{
  "n_layer": 13,
  "d_model": 320,
  "n_head": 5,
  "n_kv_head": 5,
  "head_dim": 64,
  "d_mlp": 512,
  "vocab_size": 8192,
  "activation": "swiglu",
  "norm": "rmsnorm",
  "norm_place": "pre",
  "norm_eps": 1e-06,
  "positions": "rope",
  "rope_base": 1000000.0,
  "rope_fraction": 1.0,
  "qk_norm": false,
  "attn_scale": 0.125,
  "bias": "none",
  "tie_embeddings": false,
  "parallel_block": false,
  "init": "normal",
  "init_std_qkv": 0.0207,
  "init_std_o": 0.0,
  "init_std_up": 0.0207,
  "init_std_down": 0.0,
  "optimizer": "muon_variant",
  "lr": 0.00265,
  "lr_mult_o": 1.5,
  "beta1": 0.93,
  "lr_head": 0.00315,
  "grad_clip": 1.0,
  "warmup_steps": 200,
  "schedule": "wsd",
  "decay_fraction": 1.0,
  "decay_shape": "linear",
  "final_lr_fraction": 0.05,
  "batch_tokens": [8192, 16384, 24576],
  "seq_len": 1024,
  "doc_mask": true,
  "train_tokens": 238800000,
  "steps": 14678,
  "dataset": "wikipedia_en"
}
Each number is 128 + 32 x the weight over its row's rms, rounded and kept within 0 to 255. Layers, rows and columns count from 0. The size above them is the row's rms in percent of the matrix's.

# layer 4 attention key, 320x320, rms 0.0512, rows 242-255, columns 80-159
size [ 96 104  97  99  98 102 106 103 100 101  97 101 101  91]
[[137 140 124  90 117 139 115 168 126 110 112 105 165  78 136 135 131 115 126 133 156 184  99 114 121 125 166 124 158 155 144 165 146 121 128 116 141 102 161 149  71 104 136 135 195 135  81 126 160 162 145 118 126 124 158 200 183 167 105 139 105 126 132 105 150 124 136 110 177 190 190 182 130 135 123  88 115 105 171 151]
 [148 130 147 101 134  93 207 104 197 112 117 109 168 200  85 178 109 147 173 140  89 164 137  69 166 128 192 181 104 131 105 108 115 158 197  97 163 118 152 118 147 168  89 123 142  85 173 145 126 105 123 144 142 117  68 103  25  97 144 148 102 144 179 133 148 131 100 138 138 122 143 158 140 137  90 134  67 177 134  89]
 [198 103  97 115 109 136  65 125 125 138 127 186 167 107 119 137 120 154 126  85 144 145 113 114  85  98 108 156  78 138 154 132  90 147 100  94 117 125 147 150 109 114 141 107  71 146 195 106 145 176 107 139  93  88 122 125 130  94 139 139 155 152  68  88 151  99 183 126 194 164 207 122  89 149  87 171 149 155 165 131]
 [ 81 110 114 121 153 151 137  57 181  87 141 136 128 112  87 124 114 187 106 182 166  77 177 132 159 156 114 120 168 145 116 166  97 147  68 119 120 161  98 148 201 136 167 136 144  82  96 129  84 118 120 116 150 132 131 182 111 148 105 119 138 194 134 150 128 178 119 161 121 152  66 120 205 115 144 193 148  57 139 116]
 [153 125 143  76  77 131 109 133 119  94 103 115  93 114  80  95 124 125 196  74 131 104 129 119 149 114 170 127 103  72 130 142 127 142 114 118 102 188 141 157 138  96 120 123 118 103 110 110 100 135 175 161 147 120 178 138 160 144 177 200 116  98 110 120 177 130 201 150 131 140 118 157 120 121 109 144 117 129 142 111]
 [112 108 162 130 146 146  86 149 164 148 148 172 115 120 105 133 130 126 108 177 123 120 128 132 107 141 112 103  90 144 107  60 176  82 167 135  97  89 110 170  88 100 132 101  98 155 132 151 138 144 156 119 115 162 108  60 122 104 161 108 112 130 132 133 132 126 110  82 127 134 116 123 150  87 153 153 126 118  91 158]
 [117 166 172 170 118 123 172 116 148 175 100 170 171 111 111 138 191 143 111 107 202 124 105 104 127 145 139  83 111 145 154  38 131 138 134 129 118 139 102  62 130 150 143 143 146 135 152 126  66 108 119 120 158 115  76 112 158 175 150 175 145 104 174 147 129 115  68 137 183 170 132 170 103 143 137 142 161  55 141 121]
 [ 94  85 118  84 148  96 139 101  99 195 187 113  94  92 125 176 123 117  72 149 136 124 180 142 148 165 179 101 136 136 104 133 135  93 120 102  97 133 169 180 108 116  82 137 150  88 127 172 144 169 128 116 101 138 119  93 122 110  98 127 111 112 124 140  71 157 133  93 148  91 123  95 128 112 142  59 137 122  97 118]
 [137 125 154 157 125 170 110 105 153 155 123 116 138 151 108 159 141  97 103 129 100 111 118 137 165 177  57 136  99 140 150  77 131 131 163 177 176  74  92 112 144  84 150 113 185 112 160 119 165 129 113 185 136 144 110 149 134 126 123 121 184 102 115 104 103 117 170 106 177 109  95 133  79 168 185 153 153  98 119 159]
 [152 137 119  69 132  93 104 164 180 175  90 125 129 142  77 176  79 178 143 121 121 171 105 107 120 137 156 102  90 208 177 106 132  70 104 114 133  83 125 152 132 125 197  99 161 146  99 123 137  86  91  89 131  85 115  93 150  67 187 136 133 154 147 144 112 150 132  89 112 107 102  84 148 118 122 120  57  44 128 174]
 [200 104 155 151 104  72 100 146 123  54 170 175 138 179 126 125 162 137 100 148 195  79 161 116 113 144  81 164 102 106 109 122 125 121 167 125 128 150 167 123 109  96 115 131  62  95  81 157  75 134  60 126 120 138 144 174 176 134 151 169 119 113 192 115  84 176 121 106 120 135 172 133 130 152  74 149 171 154 118 116]
 [146 177 116 119 113 137 104  86 122 193 110  95  99 147  93 142  39 125 185 169 135 123  88 137 123 181 117  91 107 111  89 134  97 110 173 122 135  72 108 144  98  89 159 189 104 145 125 113 148  98  72  93 124 158 140   9 146 145  99 138 112 176 175 110 142  99 165 182 135 111 116 142 182 151 132 109 138 109 125 119]
 [208 189 104 122 155 131  67 150 168 135  84 160  86 133 147 132 150 151 160 137 120  98 168 106 165  98  93  51 130 136 159 136 113 189 118 187 106 172 166 157 122  91 118  70 172 131 104  85  86 117 128 199 183  85 150 125  75 135 131 169 113  90  69 162 173 147 144 157  90 143 140  85 177 112 129 142 127 130 127 128]
 [131 124 155 133  61 116 148 111 172 139 179 117 124  91 117 125  79 133 179 115 156 116 197 106 123 112 106 124 129 101 101 119 183 111 175 148 166 111  67 175 135 178 145 161 146 161 123 163 121 151  95 146 141 123 109  74 152 177 147 123 112 104  98  97 132 139 110 110  96 133  51  99 141 166 140 167 151 148 159 157]]
# layer 4 attention query, 320x320, rms 0.0501, rows 243-255, columns 80-159
size [100  95  98  98 103 106 106  98 105 102 105 100 101]
[[142 153 132  61 167 139 130 146 133  99 112  81  32 114  93 145 104 125 150 121 118 141 182 125 201 161 140  93 119  84 106 107  95  87  91 101 150  99 148 108 125 113 111 135 110  99  82  72 128  97 184 121 152 168 161 121 136 129 129 136  95 131 103 129 106 117 124 176 139  89 134 122 106 147 113 130 175 189 141 133]
 [166 145 126  98 155 135 126  95 129 131 114 169 144  78  77 209 108  66 118 105 103  98 222  68 140 104  56 113 129 105 134  99  98  89 129 120 176 121  94 149  73 157 128 132  80 133 129 109 122 148 164 128 171  77 133  56 142 141  94 136 115 199 138 142 110  77  91 141 134 131 107 159 136 161 144 131 129 169 170 139]
 [129  84 114 110  49 105 115 156 147  96  75 164 126 104 127  72 147 136 114 111 141 134 106 163 150 132 194  92 165  96 117 168  89  86  95 118 153 159 100 106 160 144 121  60 130 125  64 124  88 109 111 164 125 150 121 116 108 106 112  94 181 138 151 110 103 135 156  88  92 110  93  94 198  80 190 132  76 166 122 153]
 [109 153 100 103  88 126 114  89 103 126 134  81 138 142 165 120  58 110 113 152 128 126  85 100 110 141 107 139 144 106 131 147 142 109  82 136 154 119 124  94 130 110 136  73 118 144  90  74 131 128 158 129 125 130  95 120  89 161 162 169 155 113 178 130 121 123 158  74 173 118 130 182 123 110 127 111 136 152 156 125]
 [141 131 134 203 212 118  93 158 213 118 133 125 132 118 155 170 139 115 121  93 187 107 128 108 149 103 110 129 155 138 109 186 174 129  62 131 146 111 188 157 124 187  99 130 126 122 163 139 115 147  97  94 104 140  94  59 122 123 184 166 120 151  95 154 182 140 174 185 140 159 105 168 114  98 182  84  74 141 207 154]
 [149 144  84 126 135 115 137 139 215 132 106  81 132 177  87 132 109 100 136 107 114 111 173 143 135 106 100 134 167 165 154  70 107 141 124 125 117 150 178 137 154 151 140  76 125  46  89 116  73 161 122 110  96  98 116 106 187 179 166 108 142 126 154 150 164 125 130  94 100 136 112  93 195 169 117 154 149 101 205  99]
 [ 97  94 141 163 134 127 131 209 145 132 180 120 125 111 105 123 180 105 131 203 115 132 112 148 113 113 187 136 135  88 171 137 151 128 171 126 107 108 146 135 149 113 114  79 191 155 152 112 124 128 181  91 133 206 170  91 177  91 174  73 154 144 116  94  87  56 155 133 119 121 177 134 106  89  71 148 112 195  77 198]
 [176 144 122 134 126 148 117 186  62 137 118 178 142 173  76 135 133 182 144 221  80 132  90 119  98 119 147 113 110 129 130 145 102  80 177  86 149 102 131 121 144 100 106 142 171  79  99 112 134 110 141 110 110 153 161 148 124 114 116 143  97 166 220 154 158 116 122 183 123 153 120  92 117 169 187 144 163 131 133 179]
 [158  91 119 175 103 109  44 117  86 140 171  71 160 166 118 148 120 103 217 114 105 102 126  94 113  48 158 184 109 140 152 103  97 106 161 133 165 134 128 191  98 111 171 137 126  82 114 114 207 122 144 109 101 160 108 137 109 165 116 128  63 130  69 165 147 126 151  80 106 164  88 106 145 128 120 109  83  76  69 128]
 [107 126 135 125 118  76 169 119 127  92  75 122  98 103 175 199 148 113  15 129 121 100 173  97 146 114  69  69 122  87 105 144 173 127 144 167 181 139 102 151  94 113 106  94 169 142 182 155 162 138 105 101 151 132 131  84 177 103  94 152 137 136 117 133 142 154 160 157  88 130 183 135  52 131 136 102 155 122 107 156]
 [ 93 120  57 130 106  92 118 144  99 140 121 191 152 138  48 140  92 122 131  87 190 105  78 148  86 157 146 177  69 176  91 185  92  92  96 171 131  99  79 109 200 118 123 148  83 127 100 155  94 130 125 160  71 161 122 126 151 136 135 124 152  89 160 158 119  78  85 158 139 112 131 160 116 115 101  91 158  99 116 131]
 [178 168 113 136 117 135  89 146  69 102 188 163 124 134 122 115 144  57 129 189  92 111 131 132 147 113 132 188  68  84 160 132 124  97 153 149 150 163 121 138 115 107 115 155 124 108 119 112 116  94 138 145 127 127 102 134 121 127  77 140 132  91  99 136 135  82 107 117 106  84 144 111 142 148 134 187 103  98 128 134]
 [131 127 144 163 134 115 129 156  62 125 129 134 170 171 104  52  97 131 158 149 103 126 119  98 117 106 141 167 108 144 151 132 149 111 107 141 133 105 118 114  87 122 103 167 176 122 139 144 143  97 131 108 142 131  77  76 151 210 152 126 158 116 143 148 138 106 127 140 124 151  88  95  79 158  64 118 133 162  67 122]]
# layer 4 attention value, 320x320, rms 0.0606, rows 192-198, columns 80-159
size [ 93 102  90 109  99  95  96]
[[169 126 188 103 156 158  55 175 169  56 168 142 104  97 111 182 129 118  93 100 167  77 173 161 129 125 133 157 177 128  94 137 112  91 118 131 139 101  97 104 120 139 125 145 180 113 153 152 126  72 116 159 153 120 172 154 164 145 174 126 178  82 102 131 118 152 106  61 118 133  97 157 136 119  78 141 117  98 102  72]
 [127 180  91 127 154  96 197 127 139 157 137 102 136  92 196 138 134 127 130 114 123 145  77 173 142  77 118 114 152 138 149 100  89 131  96 187  53 137 127  65 184 134  45  71 119 116 115 104 123 132 132 228 165 115 165 137 116 162 161 112  66 130  90 155  91 149 103 170  71  52 139 127 139  47 165 194 126  96 144 164]
 [138 150 108 149 142 113 106 146  65 149 133 149 161 169 157 146  74 111 120 110 160 106 132 174 162  88 159 172 169 112  73 141 124 147  81 133 150 155 144 148 134 119 158  96  72 144  88 164 106 135 182  89 166 113  79  76 129 126 131  49 122  90 100 165 132 175 158 141  87 165 203  99 148 128 177 122 103 137 111 132]
 [149  78 122 173 123  93 134 147  93 219 119 181 144  52 101 111 133 161 156 138 157 116 117 104 115 135  94 106 170 145  69  80 110 176 146  97 110 205 143 152 189 122 108  50 116 111 104  80 147  81 186 137 166 117 145  66 131 148 153 114 150 109 111 133 113 105 101 146 170 125 174 160 161  99 169 190 132 133  98 150]
 [108 153 143 164 179 126 143 135 184 104  82 158 131  51 143 104  98 177 105 112 181 197 196 134 162 101  70 102 174 113 135 140 134 212 146 127  87 138 164 135 111 129 122 174 182 158 176  94  80  97 148 151  92  77 144 138 127 130 139 135 139 112 109 117 137 173 152 158 183  88 175 117 125 122 112  94 168  95 101 135]
 [111 116  55 107 168  86 177 213  32 154  93  77 124 114  96  79 185 134 122 142 130 109  95  94 149 144 133 151 128 131 158 121  92 130 156  88 125 137 102 197 151 130 122 155 174 105 187 110 149 133 207 135 144 188 118  91 139 128 119 137  94 144 121 138  68  96  76 107 105 100 142 192 119 113  88 120 173 128 184 129]
 [113 153 193 137 164 151  95 170 113 158  87 118  96 156 161  41  55 132 108 124  83 160 110 155 110 141 123 142 139 137  84 135 120 122  78 140 164 141 116 100 110  95 219 103 147 113 153 216 172 128 119 148 131 122 141 106 150 177 120  83 154  91  89 131 135 140 123 161 120 123 159  94  78  91 160  81  87 175 181 132]]
# layer 4 attention output (transposed), 320x320, rms 0.0827, rows 192-197, columns 80-159
size [ 98  98  94 106 100  91]
[[102 148 110 161  83  71 166 116 123 122 143 124 130  64 144 133 148 144 144 130 161 129 125 164 171 119 144  84  77  60 197 120 141 151 180 125 138 109 131 180 127 116 135 150 165 111 178 159 100 144  89 158 119  88 125 141  95 134 162 173 140 188 131  73 160  96 129 159 140 149 127  94  74 151 153 121 198 138  40 167]
 [142 105 112 131 124 109 129  70 107 149 126  95 145 201  51 160  95 120 200 115 114 113 143  82 116 135 122 150 106 100 145 217 143 119 101 103 161 112 159  83 126 147 161 145 171  91 163 107 181 102 109 113 110 108  89 113 142 100  85 181  92 127 125 155 187 137 142 121 166 134 155 113 100 194 161 105 102 102 136  94]
 [132  89 137  90  96 151 124  51 172 150 130 170  74  85 107 132 152 136 116 144 117 158 132 133  65 200  97 160 127 148 136  96 106 108 180 109 117 120  82  90 163 116 108 157  89  97  75  78  90  83 114 135 130 103  80 109 125 131 123 148 159 141  95 190 113  92 137 155 174 151  60 124 146 191  82 137 133 120 155 104]
 [124 137  94  83 105 142 173  86 129 115 101  74 112 177 149 103  94  88 116  93 100 127 109 156 134 108 139 164 162 141 157 109 167 157 118 163  95  75 136  63 103 175 115 182 121 100 133 204 102 147 126 182 133 126 115 136 108 155 130 142 123 110 173 197 134 137 167 121 113 146  90 127 132 166 124 112 139  64 126  92]
 [ 96  76 108 131 132 143  89 159 157 122 107 142 106 101 138  60 152 138  87 159 123 132 105 207  72 142 206 130 143 127  97 121 190  82  84 106 128  96 114 158 120 129 157 125 136  98  41 138 125 155 160  87  99 156 124  82 140 109 128 115  86 113 120 162 135  44 108  80 125 191 128 127 138 118 122 101 100 132 125 133]
 [153 151 128 140 147 114 108  69 141 144 107 179 114 133 110 219  99 212  83 120  67 157 197 122 162 163 104 144 122 168 188 109 137 130  52 151 105 152 136 114 113 165 117 120 147 128 151 136 109 105 191 122  95 128 118 158 106 236 162 161 130 115 107 106 144 124 149 177 109 119 133 118 157 139 174 117 106 114 154 122]]